Weights of a small GPT-style language model, trained from scratch on English Wikipedia: vocabulary 8192, a variant of Adam for these matrices.
Each number is 500 + 25 x the weight over its row's rms, rounded and kept within 0 to 999. Layers, rows and columns count from 0. Numbers have three digits each. The size before them is the row's rms in percent of the matrix's.

# up: layer 5 MLP up, 768x192, rms 0.174, rows 65-100, columns 0-191
# down: layer 5 MLP down (transposed), 768x192, rms 0.166, rows 65-100, columns 0-191
up65 084:496531492486553540507462519481522519503502477484522461477520490493530502544513512490543507494497484478508528540466491512490473494484506447541486475467509467470534521493516513511556536463537470503494515454506542534482524460530532524526570517561484523480492500497467478499500481509472528483534513522527514484472473481493487494455527470563510495501471493527485506514562497510518505486510470491498503462527532485488540506486493487468483532507533504503506497480480460517459499473490519524469518469475489527509501513490508494484530501494502502550466502514559503474472509515496455477
down65 089:519474517520500540463510501514480473501521511498501549476528459527523516498472531522492461459510495534496455502488549475503474479473506478482503516493488485537487487472505522482484476528487469494499438475520498467541479528505502499473518493490535512534513490540457526495532499507547499472505515490513482505461516485499500533528545511535574505509484499517502545538503478524536490497527518467521457502537513544502511498514495530523464517478495494487533432492496492486531514486481501503509501479534479496492443473469432523498489487509485557498501533478511476515501489455539494466
up66 104:509521523514531501493463474520506508501478502498508458480549469530478486497523491503508516532538477523523540458486487512468534490522503511468585507476501520528448522496469489514521509504503508509521488479473546480482531464489527571498486478470473517473488491520464517495482482523519523502481482508502519523515525484525481471527447511481452494504470517505518479480489505490534505515486523525521537462473536525519479490488539484483511502480520494422493476528490506456487540555533493525517467521479521464490511496502513479478465477498477483502466472559511532485511488478457501514
down66 107:476490557515503475447510486482471489547487496485508500530491464493475536539499498509522474470511471514485520512512530529524522533495463506518484492529474532472540503504520473454461433529468501516512484488538515520475496487519524483490504508486490523464504488454460489477541479501505544451493509463503512494487493513472456468466505485535491499539530506508495515499507459524485457486502507529533527507525489481517531454499498509529494498526481510487479488515504477516542535518451503467545497500472477504525490487531519489536541486432476466507490488562515516518525489461480483476
up67 092:550512517511480480544481481514516517510507496463531509499527478519523489500508509485462472508517467515531508457481496514513543468501509527548466506483519498506480494464509521480548497525503529536478549559490562504463518471504514521516546463482488484482513523462479505487491461521474512488534484535493478496529510511471503512516449508468517470470541531530514498447503530530490506532520517512493487489474526530473482476504485465513593513518511491479516503504478499523491507506506482504526485466499509489472512475486492514467507447504529487496466507478473519531481486562479504557
down67 093:498519501487498508489534527472507482475505482503514502486502516507528496497511524469506528475499505507480494463483462525467502510549507506477480501463460555485507476486498481489454508466537470498497520506467471512503497539483519478518521537494504472428510535457532480523492439511511526496500535524482501496522481511421523514470469481479542472443492504463454509492519517540507500486547497506503521470466488500546471508509489517471474495546518501497477496506551515516491508532515535550501483521482504527492543464489449500503499520510505505536494482504546493546523475466484541535
up68 100:517512464462526494508459506525507548515487447519473503494568466536536466457528475492455545505505453508510522491455460490515528472517496514528512486483476519501522498492493519534479498469499483519470493504501516542521493455465537535539493503488499530471471488472469457506453474549560497519493483509491521505507514486510496465491486506507481502502503530544534502491474519513501519505487518527509531504498499516541505499458482525527501531495500478422516505484524495504485490524504486527461508466506492454505519438468539462485504522485496502547486492498480537519511518506485529481
down68 102:478474525481528488547514525558546541562512518485539475527511477509518519542520487516461522501514503469459511513515477457492496501484469469553523538508535503485485474561517504502455536508535539480487456493468516502502466464462488470524475481529546476518527518483487473505502461522532483462513506452502504509458466499510492474550498495471489546486507490504496499536443498496500531465501509470487492522498493531499485498486480517524489465532469517480496474498506485468509522477512489520476505455464507506491507477513484531524494513504509519473499494501463539536472514459500512521
up69 102:514500499488510511509472440526533520515487520539446498506482509509453515484532514517480536522496478492451559509513515513495510468496469511509512526540506505505526533484495534510497485453511514549500495481474507482520473462492545475534487526495513495461507508480469483524542516493493553502488457530491507479509485486505521489494502500470521480514503490504464443464478514493491511472477533490454489418503446511439498525518489488512481498551474493465493531494526481520464501508524523535501507536499508537511506468514490539460528499491524549516493475497500532540529483457529502506
down69 100:477515521530510544495507548480477493516520496480493509468535503451490517466536503517522528477483501496498537494459515506508516445531470483460465512507462494527500440471473489451519500523477513472498475541550504508475536487509478498504523488487473515497499499487521498477481470531493462454481520516488512539449505468504486540518471487505504518499527564481520515479506490518521475518511529527536506525495497483561497482489474479469509489471533486449499477499495547522464496487510492455487455469507558466516434514501510490521457516488480477532501512511480466481489499527485498502
up70 098:499477518501483492550483504469484556489498469513497503464507495539526517513490506507475494512521495483503537503510506512516522503508518471498499527528457489514507551460512483529500476487495481476493499507524526499451498486549509474531518526554492466532515497583523551494499510532542477548541513453483475523515532444492497490508511503492500518473528517483535486509483502485518494486497479499501501476449479552531478479537533443529505481512524489474510506550499502540475557494513499517506515497549503524488535518500532540507496516520524549469487469490509543529539498477490477507
down70 097:507492502568469509514494572510511486493501491517465506526517484509533512497466496530535493511465528520541535525477490490472494483472477477522520526513493499489517480515487478477497471487523527543488487532475478514480477470517477471516490516532514477518507473510543452527425489467505487540528534505505489525513536528519516523502522511498501515510487495487508526493516461536525526452466497493489460480474535529462510496510549538513504418511528514490454482558506487429472489500510479527472492497489501465526517480506487497483506541517508514510542487511511513489541506517525490529
up71 113:526522486487470494478537472502494509491491541506446459515493530463459501490490486479478502471465527481504499534509517538511464485515518508516496492530437487522476507482492516520515515484478507514458489513473490516462477482534485498514509522465479469505494496485480538483483513518512472482541497531515514455482490452471506515498505485504480522492528505494511441505552508489555520487520530491479515503512482501523536486500479494482492522535479494498446545558505519573458506499448493547523521524528526488516525487497478494473505458491490556477461463522494526496461497451474479535
down71 113:546497457498465504555538528493487502533537523457499516493466505479481515529508525490447473535501543504487489506509487507509488467482497501489505480486445513513491481472524531513506494505526523542487480511483519504467437457519519534490513507490506463499546478470525525488534543507518470506497511477504477467477480517501537510500456459534526537488493498497503462545478480534466540497475513514542532526492484530471516478502453530477508519489528521491480527505510530535504482481464519514532515546540527431480468493526476503525483497462496495495499486518487460471505475517518478475
up72 108:503532535498462484530495495533559520539501515495518488456520488482490483487453433461503512499483478507500512555467426510505515519552500466522518491519501511541478498461484493522498511443519498505434476520522526535455476492481551537524481548488522462494495491495489522523493511488538546485528459514490515540471487459479507482481484482487494477495506538529497488530486468468513499512534482493487535468497489513485505488538476486517507483486517488479471494467506472506525487518521515520500541544503482488487519483494506451482501489494487508479503460491488515460513500546482477531
down72 109:501488515504449469478538534526466483447507501490467508543503532480445501470476535518472509461519452482522525526442518516487467497475493447517487470533501529477515539491501489479467488485481492478468474517539480503479536519498492518495443504477477499498495499520472514523478510545538505503527493531544483484496480463512506490477513514499483497514520490488518493529486489479471489450489487481542470543525530527526499502518509523493468513475453451534525516467496534497497498536474505498457530474505538495489486497533470480495529503510469503487545481458458546530515512479529506480
up73 103:484503532490503508442495491479509505490514527485483485471516507493528495454480480481524541497490462456466508502490515513526554541489501549514507485546472493520503507478482511501502535527522531485487488498522487506524519470475488485523510503510522460501494475500507514552466534563538458483490494475443492497523513519491497491512512496495462500514507524580489442518491506474509556505483452511515505489508484504501498520518504472454522483528551490471485530497479476494507464515493480524506526500524526490455507509531493539515521474524530505509507491541556476530464455469531463457
down73 101:487479532517528505509462582521494479505509515512518564526529544481504532508514456516448466477431518512460495458468478464514538463478481495508525536482520524533486511464495483491515491504506494453497565488512519471519541536498502482543507510526525494509485481514511464480500514464476506489482547534492514496477502497479516480509531544425485529495481476489496487490467508515493511533501517528483492484440485496504462507516534519460519549514501497531492490499525486539489485492507476481505481542516530489495481498505511459526527504479509484537472487493512507528503505513484476483
up74 109:502543529483469464527484496489479498539537490525517484482534497504494435487501525486525487514479497494517520497502468504503533466524535484542529483509506458491545528497465542505529498495508499505527489532521523487468509513476506508528500499511509500463480527521536515524488483499565542485534484468463506468537497492482518474505471490518517460496550507510444507439495519465471527520542474530478491512532521486475509527524504505516512521485521455516468499472472515503462473506524536475544491501474505518505488504524492490516445462475527483537473488566497536522472492543520480492
down74 105:509490451508535505508504510450512540522513511514498524509513486547512495512534553549503522489499496495490456504494507493517466504466524480523477527524505508496473532502456507509484490461523435575494485483504517483509502495508475543468509523473541539476491475571446491493512477472503463503495508508518511457481433512521490498495493484520496548521520484519509523487457474549499473463508498487476531485507486473425499506510511495468501510510516545475508522502482486485536503509518490544523486510464481496526548485532510515509491454483480488514487491493468515499489520545508526522
up75 108:478510505495512506467499442504490493486525513551501508535475510480528507477491490506529536496510468507556512477500465516516533493486502474494524493504465483517501510455463501484541454471511521466428502487526469502538456540511494516479514514506496486501463521530490559513509476509548483500506493508470513483509555477450466529462529472478487484488526486506526521496528524490529533533505512525507508513517477518515484452481505496539511561514503485433476524529515476525484500527481546493536492503506526507513492489507498481494489490491520522498440514547483503538537452501514459497
down75 108:486480518488488484481494481519477492544502524499505531509496474496488500481508462486468524476515537488523505497501471483462531481505518487460480464477449504556442465484526495502476500517433515483521516518525468462489479484511512493504538481494436485493541534495545522496498470521536522527497456517490504490500489494519480519473544460484538479556552500486508502518526502442493485543521481514520509476490503546523469497493499531526515506441499515476500501511549510546502473496517528521512482504462504528468508479505455533508501521494509493472509521489516426529528505532509499503
up76 102:474496481492511536534458491504472523477497520494469464442481478532519508513507526485522539516524480458473498477462546524452480489529528461486549474460513490525460552500434479526496512486480491483495526471468506515497547522508509540502557532517517514486481557524490515522505507470525526473494534514446506491497497465500459487535470513516466508451504510505484461450526520480491495504493491542494542498498488497502528477486520478492506500494499495451519516516480513529497514552517488498526522528524443470479509502478493547493523481488491503507495504507456517478472503489522485504
down76 100:488518478481472511470514467476549478494545520513521539503452477518499558512511508470502525448471492522510508453514508516487476524508442510477537519486495526502485510547505477499501499535527521485483502543472505488504507496483492520497517502532540543510459563485485522500502495499510466524481507508468510523555491525502538512569499437509522494493497473483559502460504473527505528495514460489467463461467529492526502515505503557497473481522524532462471501515501495508502508499519514522485497522477517504543507503483525495532484484464499508510480488517504491514511514529536575510
up77 098:478503509483503516484454531516524551479523543543541520476503468510485485504498531526507515482488537458543520518479514508460522470524459530560510504504508509482478550526477457536534518482497463512511517506521503515525514507519495522506549523493515523512472514492500506531439502493490524527535441462503509517488522495474512474505485447516509448508508517506484508479483538505495518507548509508447503482480496528482504517490544499513536517560516445493502503493472523503515521473495519501498558481516485455523512468522480525517469446504485479470505493525503541466477520498508487494
down77 097:521471509462490495516494496505493538502516570490500500509469524538473482488535462484521554482493511514462505518478477558539540465512480482450501526528511504526507486524483533483518472547481536478500493491506509479463482511535497507511521487505479536504513481501499523475556497498489460509512548516517485520488485490492505507484537494506547526509507491475504497521465511469529497510463486490546488497517490513506492478520540548510481519476469502524529490455496431446507467502491505461546472497553503518501498515497475498548517528534471525500461494464504474501498539460472463474
up78 104:499515484491497522549465447494494499531489517546521486473469555501489492501481516487485471523499497466540551525502485503515504479512526470501469491539487518521526502509505478475513514487492511482489514468481522499461476498516556542530524489498481473533464484513470546559498504440489505483501511486477514520499499504497500516467549463533447484455531485559478519508513521478487488516514472529484512506464521480491500511529500486509548511553502497512513501499478533502467506535471541542456504469510490449451474507493467518468466495487533507509505499511507534495561485471486490480
down78 104:473516520474508500514495576521518459472517487483466513493525521560573481503501530432522541471467499517512536532488517490507502497525471500524506520482489517487512464484521468497494463556518524527451503485513500543499516491475481496500483526514509491454499481458520525479546493502513485479475485524526500511500508472486491514535443511492525554505481505484508474529481496485490520454484529526508475504504472474492489444505479510478463443467485480480516504480538445482513493476499487489555487448477481478520515521492498504518537491505510494523521494469496465508467510530508508495
up79 106:559487552503490474486455519534485491473480481526484523452485474515531492527544489517496497555541503508559522471515513499539482522504523504491521542479503493485522527453534483522524513489504531547500503465471499497484490523495482492495523488525489490474496495467492490515529532486516506522486477544499480494469507491467500486464511484523526488510492528449503500512509541453544506506512497491508518473534460475496545529491525504481488485527523445493478489479471508519487484519489527466481507491529543473493519504491539545480482491551505552545508519566533537502493516509457476515
down79 104:521521504526464505524472547527505485455489506493486521511530460515519468489466491525492439518554510518519487496547550472468513516523488477442509489481479517466540511502523466480504481532486460493539480513475510475505481505495467457514502523492492468482500502518548447511486520466467449505464473498532481470472490490482473455506483525502503467497538499482521481518532487477502481500504497488543531518511505505505533532552526518476509427522496468458500480461507520544504540477466496470474488473484536481512520529492513485504486456529518515517497512487473490504490529504521505490
up80 104:497513495520480440503450526500475513504465527470452482523520517484455531486558494482509539518512472502524512536470477526491472508516482498537491539508466462512477496500511516520520470521472494506496536533521471484552522502529499511511499527496503478490490503478456475521493479500506487498518530460504499517487474508515483520535503463483521469484496506485498465483479560528526502519486512500467544487517489465480536528454501524526537518492515467484519528482483505525463521511464469516485559512571478508472518493508522543485518481491509478488512450538556534511475483462488469482
down80 101:535517534509515460500511518517497529483425498456485493488500520499511515486508485480474498508489470541469480512472511534507478508513530534497519522493482465485458479521515522504469468508462448465474446485506521470489503528495495511532461537524519529529530488495519487499517461528486521538484516508517469515465523529462504520508466523463513474474532509518515511487496484487501503516477508472484486514540490515522499522520518501490535483458504475505502492438530513487480550475499532504489515526517464550500516526539463481490548506527505437518515461512529504502446538453465471478
up81 109:483493519483517520473525502537512536561544526554513487509455486476450485541472535484498507545500511527496514477533482560490479489504500530490468511479462496521456509501478479544512542511505498497473508507539500512492486504502523510543535549505497510498476464466460478508478472498527521450497469547485496480515515509484505488465508499529513495498545502524492492509512491508518521530482472527450504482475482502489458477551452500498517461513560503474466454467481516485507516487523497507497514506498464492469502508449468535504534514471493542464523508487492519493479520485476516459
down81 105:517513502496494458505516481544504521521490529507524478502484506463526466526501488496533488496491540515482513487500517486515504517499503510519514540478516485507494488482501455552498511449530503498531506449496536446505474473473474557474518492479461514535473534551504469493521469468536474529473446545489515502492506514541476521502533504528511482501509486481512493535528469492507509529499478523494477501505480454480497491492482543483460474542497506498499442547464468468535458468525468483512521545475503507473479548508521504507560499499527489466492533465515499492503526512482456477
up82 091:501522496494533540504498519490462465487473511508494507506495428480503525501519533522465483508532456469506525493544490548483520542550512534500537469527460497537524513506502520533522508488474512517446503497479489520501519496509506532505484515496529472479472499471493481545461453495492470461517510518515496508448499470502481485521460502483507491514505514445468489446512537494511500543477528543496517513481547467488528488498472489470485511524537499506506473496548488495517543494515469490498559497503519546494543459504485493483505471504504487547490441525482505496538485496460518510
down82 095:481515466571486509544482489469501466527514520544462438512496539484536542506463452467504474545424497483494492517526519525507527510482489473526500522475485497494492499483520461515480482491476510495503479528496481482528529493465493462526538501477487515556512486486487487498510477485473456497494529499522535491484489520517476535476476514464517525506504493495511467533484458494446494499450507492513506489485524495492511491497499472509483498524487508514513479482527516547506531498451473483489492539483520520519503498525496515569487541472498441465531511461459514460522507506501503522
up83 128:516484489502535515482438491506469486506502475508518462476481498476459454502552512512510501556499481486492527495489483555512541512513492514527549457499476466525519526432534487477481470514491524502476513487501505530497523463509564503514493507518488494510485498556464471515474501534505495477522483489490527511487492502507458490512494479487523491469489539470495457516506500440551489519522509496531539469521537544518502474491489458536528496477518484461504511522520497487507517513497564504506555471478520499487511504517539500500490489504554534547495480531473517489524532505482523507
down83 119:524524523479522542503495506467497451483496489506481505505525528474508457493539461483514513492482496506487486536474476497501477478478524505463491536459483457536485514552502505489439515495522563529494493527505525455493510515520464494506487458491509541526442487533500549502510531512474501496488492520505486561483490499536529527477474464472513508453498501542478480488477512505512496511456484434497470533496510543459512492543500497503468497492496521501519464512517494487502531478533560490446497499499524480493495524513514488459509487448503457505519487536513519483548485487512503491
up84 093:520500490498523483511489510499490530502508484496498498469500431482474511473496467487544510515498500484505493522457466508531499524510433497514514544509494468500506542516494460495544481504485524478490502460470523497519522496528483497573522533508472474503474527524499491546451455491481507466523512507452544476513481461508488475482487504505498475528516478494512463494526492533518550540525509525499481497540481512506463465481509509487518523549494471442499490478485499519478553494507502457497480497482463450507555449450520516497517514475500519512499476517510492509550522469489528484
down84 091:512520455542463559527476535498503516523521511489472473527486520501472468527501501492486499493524491471467514500511493509473465480503497536474469474475470503535532497494513505521466462547524466511499503545538505516504481470522473515459529495459492455538510470511589481472510520528512467506468478507522466479523485523479524492510454476525490513530495501493505501448487515494470510492528519510520503484475507513543510508486470533533490518513494525465450501517514491492455499495443454529456500518503516499489498518466466510502465464539508483505535455492512466477514496520540493501
up85 102:563498506503501513497471521523506517491507498497528474498530490498525478498534505498500490504510480516487560478516475515520525455484487516551487552486518514489495530513480516525496487463529480485475527551592482483493485487484505494507515519555493483493440534505482534471469508484540543478498511509534508521526585518496491510453500525528529503511483525564488479488569476529510492459544468480458504500508525474466481504507481503519492517494533499500482565504513504484512529514489518532521520476500496531491497522503502527468481506499522552487501497485500495499473516487527498494
down85 103:515512477532486509511442529513477483534520509491475499481510524474518527501479530495494533519482507466488478484494514544542515527507510480484505535500506533462538446501516517479490511519487473448490489525541496497466453536516510481496522545472467511515494506494509498492539524531491450490479501457509494514485514484512512505508499535517516523509483563471453516511485485528538499442452491472473520527501497518537507513510533516498512523546519532469483520513501526473510518496502510503486500459509479501501463470534514536440574507495483467521502564495464525482497516482545520527
up86 104:519509472532512498492474489467471475493480510512514536491488523480556488516480549509546545482534481472520534475525504517504465467525506456505526491482522506517503488468471530492499514470500532527501509490482488539531521479583504556518481481546527523516494519535499499501493495482464482503524516495454496501516568450455497504505490514475468507464485519523509477479499517500500485479496495524436528516484556503445509487484436464531497539508488461516519507504496476524463495528520504505486517492522513503497551486465472506476465480491497487465514480532504508487492462477517496485
down86 105:504506509548502521486534489503523551474521503512517488446468512492508461489472475498504526479509507510542534429512548473469489469526486531508469462486523531460485451527461515502513536531505526466526475502484496493496520498518490502501485530498477501494490433546522555500512492511498462507491496506509525551478556504531520495507481533506446496495495464514496513467487462536477454472482479485486468519515515495503499487475526501503505495492512484486490454491549538495492520511483506532502477512424500492488480532485531496508470492473516477478516517491472528503471480465548467511
up87 097:482516503491474480455521488495476481493467513499480477479479474484481459485514467478496542565517502445493511485503498498519550485512537543512489500541465462507529502514482498507496522532535524517485529490506505508509480483523531502515485550502536506538495486523495466505478506494539514484511504458468571528505516494534502502501488454498482488499537528503490505490521511481541526461488474500497500522487502526534491500484484456480525515501553476521435505510541523506488519508469511527508535492480479477528548539473545554488469505517558482508458485488566493484495502481515468480
down87 100:468518521509507480528468488506511457482504469536512490473532468530494484465479474507465535477473520487509475538507542485466549504501473516530503535531478488499470523522494470524469520502509482476521437491513467482490507550522470446506504501499510496515498469502500506489511474470497451477512508543465463496489547505496517517496425515484466505514531496469477539485496508509506477470520517494545458530510487539524472470508528450491502527527515469509459502493504534517498504484469530485475486553488520470540468492489523498532534506474481480482488473484490471496493570492478481486
up88 108:484531508478525522534479495519502530507550489552526508515526520525467510497497465521514539498485584536494541468520507504487499491497484474512528466497496483506518549494497468570555528491474493499486492458500463501490511494552542498539497500494486476498476509500518504511462457498520490530499536510497493470483503493459462497497472473553490474481518532532514455510552551521484514525555501516475515505514475478505491476482520475511484522522491477470503527534482534513474460521503517491575512516502506463504494499476477504506470527455491514479484506496511536494508536496508516490
down88 108:491522540439493537539533543476475502513488497528532518475523508468507536483493492521515465480490523499489528482542485516495476497478447497433573471490525485550528482499523491488511478527515486504530506485492474451494456521511557469510474534493512472471569487520523537495542467502486515493507503479511482516515512518531534483468503489500550478531528496502503500505522505451468507494510507490502511531469502521517494523479514478481513514516472503476487485517516476480472459508515470492478441469465523494533475462508499489522502492525478483467508481488530513499522544495456508529
up89 111:481517550512526497527459487493486537547484507497489481490500451500507495479502516511483511517522516516508529491523516519504541498494497496528491509476498468487544513537464511496500514530525491516493473490494534520501526489521537523503494527476464531486478482478517493477500470524532542497520473500500484500481545524454502492495514495448506456500543501512475445479495489485518558515565513509505490534504545491442509488537477489513553470512532471467499502475496489474552508553516551480513489436485500452480488497523494486526490521503529492500483469570465538498506453506511499495
down89 114:464464468492499458535481507464470518499550512533469525477456487488481470510448471515494518483518533507495473558509451481491530444483515493469520507480558493481502505502487515492481481525457545460485495494487503528508474519490473464520472521492475479475486474459491484512495455479489514467493553486504490513466492528477515479496508519537500521448511505505482431490507521494512502460481511484496495566523422522523526501501516520492530512505524507518489503506519497493520493470481530496494526505523480479492474502551485481553512510507478494518499507565518515468508519489514507532
up90 110:496497545514506525544487485494519543524519473501520512500481516492489482486524495455499503534497499456485558508476487513523505487537495539528521463560490492522500460505468495504479477487528519472519497472514462516491461528530513504512500522514492477482461524509458541487479459512491539535540530507508473475519506451498464503491552527505474504510529508489502496520513472484532521539468537517514521540463530458526487542520497491535525498493507463514513497498503512480507527507518509530582505461476533448500471486454494489463481504510506536503521524500507519481475516523525458546
down90 109:479536533458520476502461476470516541497480497506484537493494452491525499507503494505459520534515515490497532477509491477477506487526494514513462492553487471524499487498449493514470528500532496486524479486515460467528512527495517498498517507453485492506505512483476521481485509508500519506488532474497460510535555513540518524512490548508533521491483498541493525503519504544505501517505481485508561538443498489551495482488463543526487516446510506561504539482503560501505466555482459515519497520495478450486478511487512508524469525507451518514536524446470490518496486505473489478
up91 087:493536507523504511524497516513517519495474478529497497539466506492477533549494508491503467524522556490517504501529456521506470554490523488478508537513470524535484535473468494525474501488497555479531558467520492511499499500485550498505499528507453548505517468478494500494469510506482542458460525531522524493504509486505510500501517485506507509511538492475520482525521519509515483478504510532496516536480548509500460446463478490495516487502500445440496549558496493518429521492484469507477499502476504518469551500483527510504477497486537502529546489522517513515487478505471504556
down91 086:470476527464529516501524472466514506510473476515479511432533489482533503523519503499527508505520430493541496501456518518503489465507467515500514472499521461447504470503474521491497533496532483523463487472482506502511490500481504485500498463517514474468477503520461480470499507496526488553492504517515485525514480544512530484481512523496503468478530509570469499480487523503493479553501486502485492509506466508451461517519505499464548521503531473531506488427471473510519481489542537482544502480495523489520454454487473467492498496515513436483451527502475506508506510530488515494
up92 102:524501489486525522488464479507493483478491508500500515525533506531518525500520502492492497502480542487539517487474484497561514436489497530559518446512501468503513485470478546483540566511494490484474497482549492481482534455493492511576484511501476521501479506499509501507469458504514470503542531495519508513532536507508491515495484450538461482507473484496497478502531497458520505517519457522485517493520514479512491498494500506449509527492503495504460518511510410531492508495516563496505537506545519520514501454519493521505446503494521478495450489493516491485511469482492466475
down92 099:524510457507524501471477508520482493492502513497471491519528480477493483512500480497518504465523496507469480483488565482484486510460495504491525482495526483494526489504514479469478514461584516509522519492523509514536497509506496505474526454523537531505492495485516541457479541491507453491532512522497483508500495556533539485510488488548506485572492515490486521489447489468493497520514522515525522506473497501453458507484533513487535485507525500521511530510472456516466465475501541494526460494518554450528442501477502460486502462510480477482540521477451498514516510467456514499
up93 095:493480545500490494505453516495476447518464493469501497524514545556512448483528496471519484506506500500521516540518476502521494466548468539499525497466546492541518512469468493499508516512483490507510514491463500523497556511511538478511516498489484486454477521492464510482453471446487495515459498491482530495562480488492485508488460528498498461485521541490457472526483530491523489497513551477439541523511477474479521472511443474516525512496525474473485535457488461479523502508515507526475510484505495456458532508493513491490530513505490532532523483511523492530509476500508516488
down93 099:491465486483529492483494515448483501499496514518508513492474474466491493527448498516489524465517542521480546513563460481498461540465507530503450474520514549472509508509508523508507464461513539498501519512563496487506486442459477508536484487513528490505538505511495492477437493523490483481528489465467500483484522501533487493505493492548481471476505495536509515535477483477496472482539471540505523546486534490514504493532479498510493477497505505500483524470482454513483532515497523528468451512525476500496500534512513482456424468497527532474523465474481500505498510509485511535
up94 101:538485574505488493481456493540544485493476450527464511461529501476512493492485484452459495500500505484534525491470482512492508518510529539536519507513475483520482506509485516501487510469460549471525492499515502451489475492511484481506515500517485516519492475493506526513467508503519486505501502500508514513528479459465491457473471483486510477478552498503461514461488548492512543483530470448483492426463526481480478522531539476491514493523513485506446515520487482483514477512516511529509515487516522456497497484449503512495512453534518543529507483525478536516485463530540452484
down94 101:495474546529496555491507493516527487471489512458535490498510538476517539475494478497531444480488456548479517521499504461477467552508444498496507488491481536506482506469497461490510516486466463486507456482462510507483518541499503551482523460477477491522537519557482475521519493519520503451490511479484499515518437465539485491494512542509497540534468455466484496539471509499512537492470503483477459527480472489516466491541506466494497502528481516503527489503471463524503489485501519507517493450503497529476500487498490507502498502505468495525514499535459500512503496492564528477
up95 092:513491510498513487502484447494515545557481540511451453461511484442489433494482503504485495488497450511502505495513533500507538516513481459499500480485523501478570480520488467515514484512498513502474520495540527571494517506524508516503501507523487503512470524473511511481491506510561506499488475507550506473551471480459513489502486515495518480538561534529491475495509499527504534519476502490517495487485497521441511486490464468513559488502524456479520492507499506521505537518511522502541472488499467428517523497514491489507466444501532503487474515493480536499520509500498516491
down95 092:534501512505537515506502482494506504464442475511526572509489451536499527545487518456500515481484511492505495500490473519486506523532475495463505495515457532484520501452499493507521493515494541521548485487489453485489490530496513475494513454461463505484519522526522473444503575484477512518525514479509517502522496486536494517513464487428510517495533482510523520514454543500474503485547484544519527523510516495544524438506522487531468503491494505494507536527523519518500489515466461504510471478514541511468519457481541504474498488496499462500503469482483480513522475504512498473
up96 098:493477533506581515486503511463513508537498517487505528528474489465486551503505506478506493490481475511527532488495480526502554520472510517494452470476464444504497510475463487513511513490471502506494495504508523497502521465515509467577514514563531494522526496549469457549477504508508501475545529467538489509525557478460475523458530510535496494539494487493475497492508514489507493502511471461486498508508521530498538514479534470493528482525525437492469496523502477521529509504506485476472519509506544506508506526475492555493511497528530537497498506506531484487542469494503531512
down96 102:524469504505481489461531523504429492524506534512523512506523552471471525474499514537502486513485495498522504492505490526487504503479430527486494488471500488493477512510458521503462475477488477477554463505522520459505484470519495496500506534510460500514507449486483454498526490507468461481506456495492491476476508511449523491516516487449491528505506509514470515489478527523524541491499518518487469510495519524485466476513532471507468515493496490475482451430454511532513511498494484519492514505509505509509498528462440534479529505510503472504533427508445491471517521503463555498
up97 099:527532490507472513471487515501507504480474513532529465437524509498497489510474548475499500494549517437497516529543457542516472479514473464506520498513514477488496508520475514477528495481508502484474496495477508509518503504470526524497523523526535483471510478503498536475490503493462503462555532520450502467512518472462517470499499519512481455486527537494509472497490523566493468552525564489477487498494481487494514525523470445525490536493480510490459506488485454551500468499469478479432539504516467484498510491496476518472478477509478494484504499507473481503486497448513479474
down97 101:523520481486514515471471468491528501482520498536509498458476496497497509508491496528511497498526509488503527535535469527521523482491532487479538478490494520479472509532533533487525474529516557462503476526488555484489477482493476545462483503557545505488527485438491514481524508478466477517520516496494473533510533522473522479488533532506514499515470532479513507497448504541521533517505539487492499462476537500523538516487522516542506525447530486532504528490475498496520543500492475523512530518535441498487507468466478473501525543517495546537543517501480456482475539497488520489
up98 101:490511501500523512510478473529511509456520506470487527497499464517500488507508522503489522546524458481502514493456490521533516510474471514507519493481469538544457515476528504512547521492509547496511486506529530461500507508525519524512511517506467475484470518520509493581486471493491530479510502483471494526466500520511483478533484515475479510461509509491499494489481539500523498494496519512492519541525541506440536565498467503468527521567498461491537507506506433502499477498515530493457521522492530437509549466496515501496557518487561481512506501542485480512486489532510483484
down98 100:505510499483493516499513534503477483532528510514487491485469508479469494536515476481496485514519480519498515481537532536469511545451460522490509459523513523498507487535479518503506523478504503541503499467492495513513506533512503552534549495470503480526520523504529493473483496447492483475512499479492479500488492528527480450534465541514515483491494474500475476508493503466472477512541450551501507543488522467537476535475504530533533490556451516534488457478510478456463500508466508524466521519491527507434491480504460517527525505518476450490488489487526451520529487506544527472
up99 108:509501528485479517472519483497550549497533517522513498484519489476513504506483491471493518507529486460504524502525499524525515486503471509487485473505497519483494513460465531548544485485498526528534492542492484478502469454514519520472480505463510494445490543487513498514486510518535519471532463509500529480479535485492516497465567510505513422483569509548525445520533520491509495528480462484502491475488493443479513490516472506535509507527508477465469513523533482472504514543500545524528503484481490514492513488529502518498539535515521530467526452483470526539527499514507482479
down99 107:493498534473530470480475455455505512508541505518543523534476489522529520493514475489519529501494505491530485487513521492513498522535490516473486528511505476514471510492495525523514460448487549504515468543466506472500473515509471492460489493459525510502494538483471516509498528547524515556464483466561507526505482435549502513497475515509500495527498481474510519523519497525520503500491519525539512499533498509473476484532483517550499508507536464495526505515503494464540471495477501426465509537508522453485481498475543456469527482503512484502479492507496456549522509489484459524
up100 104:518482488492477515515487524511499500463512528507481487509464444491464507491490514526506451508524443460524571511462469502502488508510493498569508476512489492517508573460519472493532539463533527481492524482538499490466501471479503468503492492526519510507469532491485494569480505508534484488532487495460541499512540480489512473485523481535498532450472499441498495486473481488498486479476486478501472532469514462493505472510442497523494509506536475513493471472496502544518507501466550483491507542496526494512534504490464474514452485514487510505494489536524535481510505488471500501
down100 106:503483516474490507482505523506478527533556538511517486503499524499474512477483502478483480474492531493512522485504513509508447490508476458548488454513489523456477513468532491477503464521487501486524500519511544506495483507482458442517491491476512522505554482476523492494489491515490494452518535495479516505479477534507472478544488519534484506485487475512489503482505543511474496474516486495518538550447521484513514507505473554537460541550481447453487485499494506504505517494464510487545518500497444483474529456488493465530466477474478499516522495458485484546530531505508569496